Each number is 128 + 24 x the weight over its row's rms, rounded and kept within 0 to 255. Layers, rows and columns count from 0. The size above them is the row's rms in percent of the matrix's.

# layer 6 MLP up, 1280x320, rms 0.138, rows 1126-1142, columns 120-159
size [108 101 110 100 104 108  89  93  94 104 101 105 106 102  97  97 106]
[[112 103  90 133 151 159 149 157 119 136 109 150 110 123  99 110 110 161 114 105 153 177 121 142 136 121 144 142 132 107 144  91 146 126 120 158 171 154 128 112]
 [123 144 111 129 133 147 149 159 147 141 143 154 172 166 126 136 111 110 117 110  92 138  78 119 141 157 125 130 153  93  86 160 153 158 137 107  99 124 136 131]
 [132 105 135 160  97 125  87 132 107 158 121 116 131 133 141 100 143 150 108 173 145 121 163 112 145 165  97 114  95 137 140 128 114 139 140 154 126 125 119 155]
 [100 122 147 138 129  80 131 163 162 114 140 156 139 139 168 127 116 112  86 115 141 138 155  96  80  97 163 100 144 112 144 137 111 177 157 163 156 131 112 153]
 [134 122 118 111 122  98 142 174 113 141 148  79 147 115 107 152 107 150 111 105 131  71 128 131 147 107 113 130 109 143 128 126 137 130 124 171  99 119 166 113]
 [112 107 174 188 124 165 143 161  96  97 135 141 122  97 153 139 115 170 113 163 129 101 124 108 147  93 145 117 182 118 113 138 143 102  85 106 110 141 121 131]
 [ 80  78 161 144 122 133 111 131  97 142 167 159 105 118 151 124 113 107  99 174 156 115 157 128 125 100 131  94 116 154 135 129 130 126 136 110 147 116 149 133]
 [115 118 112 157 102 133 105 137 101 142 135 109  93 115 157 132  98 159 117 101  90 123 134 113 126 133 105 112 137 183 140 130 135 127  91 105 167 167 124 157]
 [111  89 119 165 115 124 120  91  94 110 166 109 107 118 104 131  94 112 110  92  96 155 160 104 121  74 107 158 124 153 119 142 111 119  87 138 160 108 132 134]
 [129 125  98 105 138 133 171  79  95 109 123 104 125 127  91 119 127  91  70 163 151 175 148  98 160 136 161 139 146 148  88 180 129 151  96 128 119 119 108 170]
 [ 67 122 109 111 106 108 184 169 178 114 118 111 129 138 157 149 181 120 128 131  94 115  87 113 126 137 132 136 123 149 107 121 103 128 103  83 164 108 159 158]
 [118  96  99 101 136 140 124 143 116 186 146  63 108 130 187 118 110 181 152 150 161 127 193 182 106 175 141 128 104 130  79 118  92 102 126 138 116 149 129 140]
 [ 83  98 142 117 132 108 160 151 105 163 121 138 121 121 145 146 177 115 107 136 109  76  94  86 157  93 168  95 143 143  99 171 131 149  97 125 144 103 155 122]
 [ 87 124  91 152 146 142 186 106 151 178 135 116 108 189  89 103 130 139 145 112 135 126 144  96 143  88 114 155 145 139 120 134  93 125 175 136 122 156 150  95]
 [120 119 157 113 122  63 106 156 104 144 120 122 130 127 127 154 115 180 143 138 173 133 164 168  92 116 168  90 164 159 113  96  98 145 158 171 167 103 126 134]
 [101 102 133 155 143 165 131 153 123 120 126 114 130 106 133 102 130 120 104  89 113 110 136 129 109 127 141 123 139 104 158 117  81 113 131 136  96 109 153 143]
 [ 57 106 123 134 122  78 132 107 104 178 113 127 138 138 123 122 107 153 134 124  98 126 104 160 126  98 115 107 153 157  97  96 142  98 116  87 131 172 122 113]]
# layer 6 MLP down (transposed), 1280x320, rms 0.136, rows 1126-1141, columns 120-159
size [107  98 104 101 107 120  89  92 100  91 103 101 103  92  86  94]
[[ 86 180 129 110 129 140 140 104 131 121 128 127 150 148 137 110 141 111 109 138  69 132  86 155 129 163 104 115 127 129 146 116 110 108 198 136 136 150 134 148]
 [148 138 138 122 137 149 154 124 103  83 142 121 108 142 154 126 111 103 122 153 112 138 109 113 115 145 149 115 168 123 111 138 162 104 140 142 109 136 100 138]
 [148 182  96 117  93  89 124 131  71 103 137 143 139 157 113 178 168 110 151 143 172 151 157 164 121 172 110 114 115  82 101 132 118 112 110 149 177 131 128 117]
 [ 88 139 172  84 138 125 168 164  78 100 122 128 104 134 107 164 122 136 130  60 109 193 120 150 120 107 124 136  92 126 150 103 146 121 111 129 152  96 145 115]
 [137 130 147 140 145  94 184 125 161 131 184 116 124 139 137 115 125 119  94 103 132 161 118 113 139 106 157 117 105 134 140 154 158 116 125 157 111 137 167  76]
 [109 148 114 112 144 133 126 144 136 102 114 140 139 136 130 119 108  84 144  94  88 138 111  92 135 109 135 132 126 172 106 132 153 110 153 130 141 150 123 194]
 [157 156 125 158 150 114  82 141 102 114  88 117 145 118 112  91 100 124 157 126 139 110 165 151 130 110 139  91 179 112 142 120 135 134 114 123 120 109 126  99]
 [101 142 138  96  99 132 154 114 144 114  95  98 127 129  87 131 108 155 159  97 105 137 158 106 159 135 149 115 138 117 119  76 140  75 144 150 116 133 110 140]
 [145 155 125  83 149 130 127 144 140 127 118  94 166 110 130 140 163 152 129 147 142 152 134 132 152 127 126 113 163 136 105 150  93 161 121 104 102 135  89 116]
 [103 125 135 171 128 121 134  94 128 141 146 138 142 116 112 156 128  95 158 106 118 125 115 128 149 135 116 104 165 111 158  71 195 111 101 125 166 145 116 163]
 [143 151 111 122 106 159 139 116 130 130 140 148 118 154 140 123 153 136 132  93 122 126  90 115 100 148 123 118 166 129 135 121 110 166  91 136 161 115 166 131]
 [151 154 122  49 109 115 134 130 129 107 118 121 175 132 152 153 175 166 123 118 110 100 104 104 117 133 121 160 105 122 132 128 157 108 152  92 151 132 123 140]
 [ 94 107  84 144 124 135 187 131 126 111 152 141 122 145 124 128 105 129 103 100 131 157 106 150 138 136 144  94 123 129 163 128 132 111 141 116 116 100 120 176]
 [111 125 128 148 124 151 129 104 155 132 102 109  98 139 141  70 100 105  96  95 154 127 148 142 108 129 121 105 153 143 145  93  61 111 112 150 115 149 120 167]
 [188  92 123 140 106 109 146 156  92 155 141 104 107 106 118 150 143 145 170 121 122 143 150 118  82 138 125 153 117 104 127 128 127 126 111 116  93  86 133 108]
 [107  89 140 128 109 112 103 133 111 130 128 119 136 137 133  82  90 140 112 151 133 150 192 127 138 143 134 158 126 131 139 152 117 157 112 139 112  81 174 152]]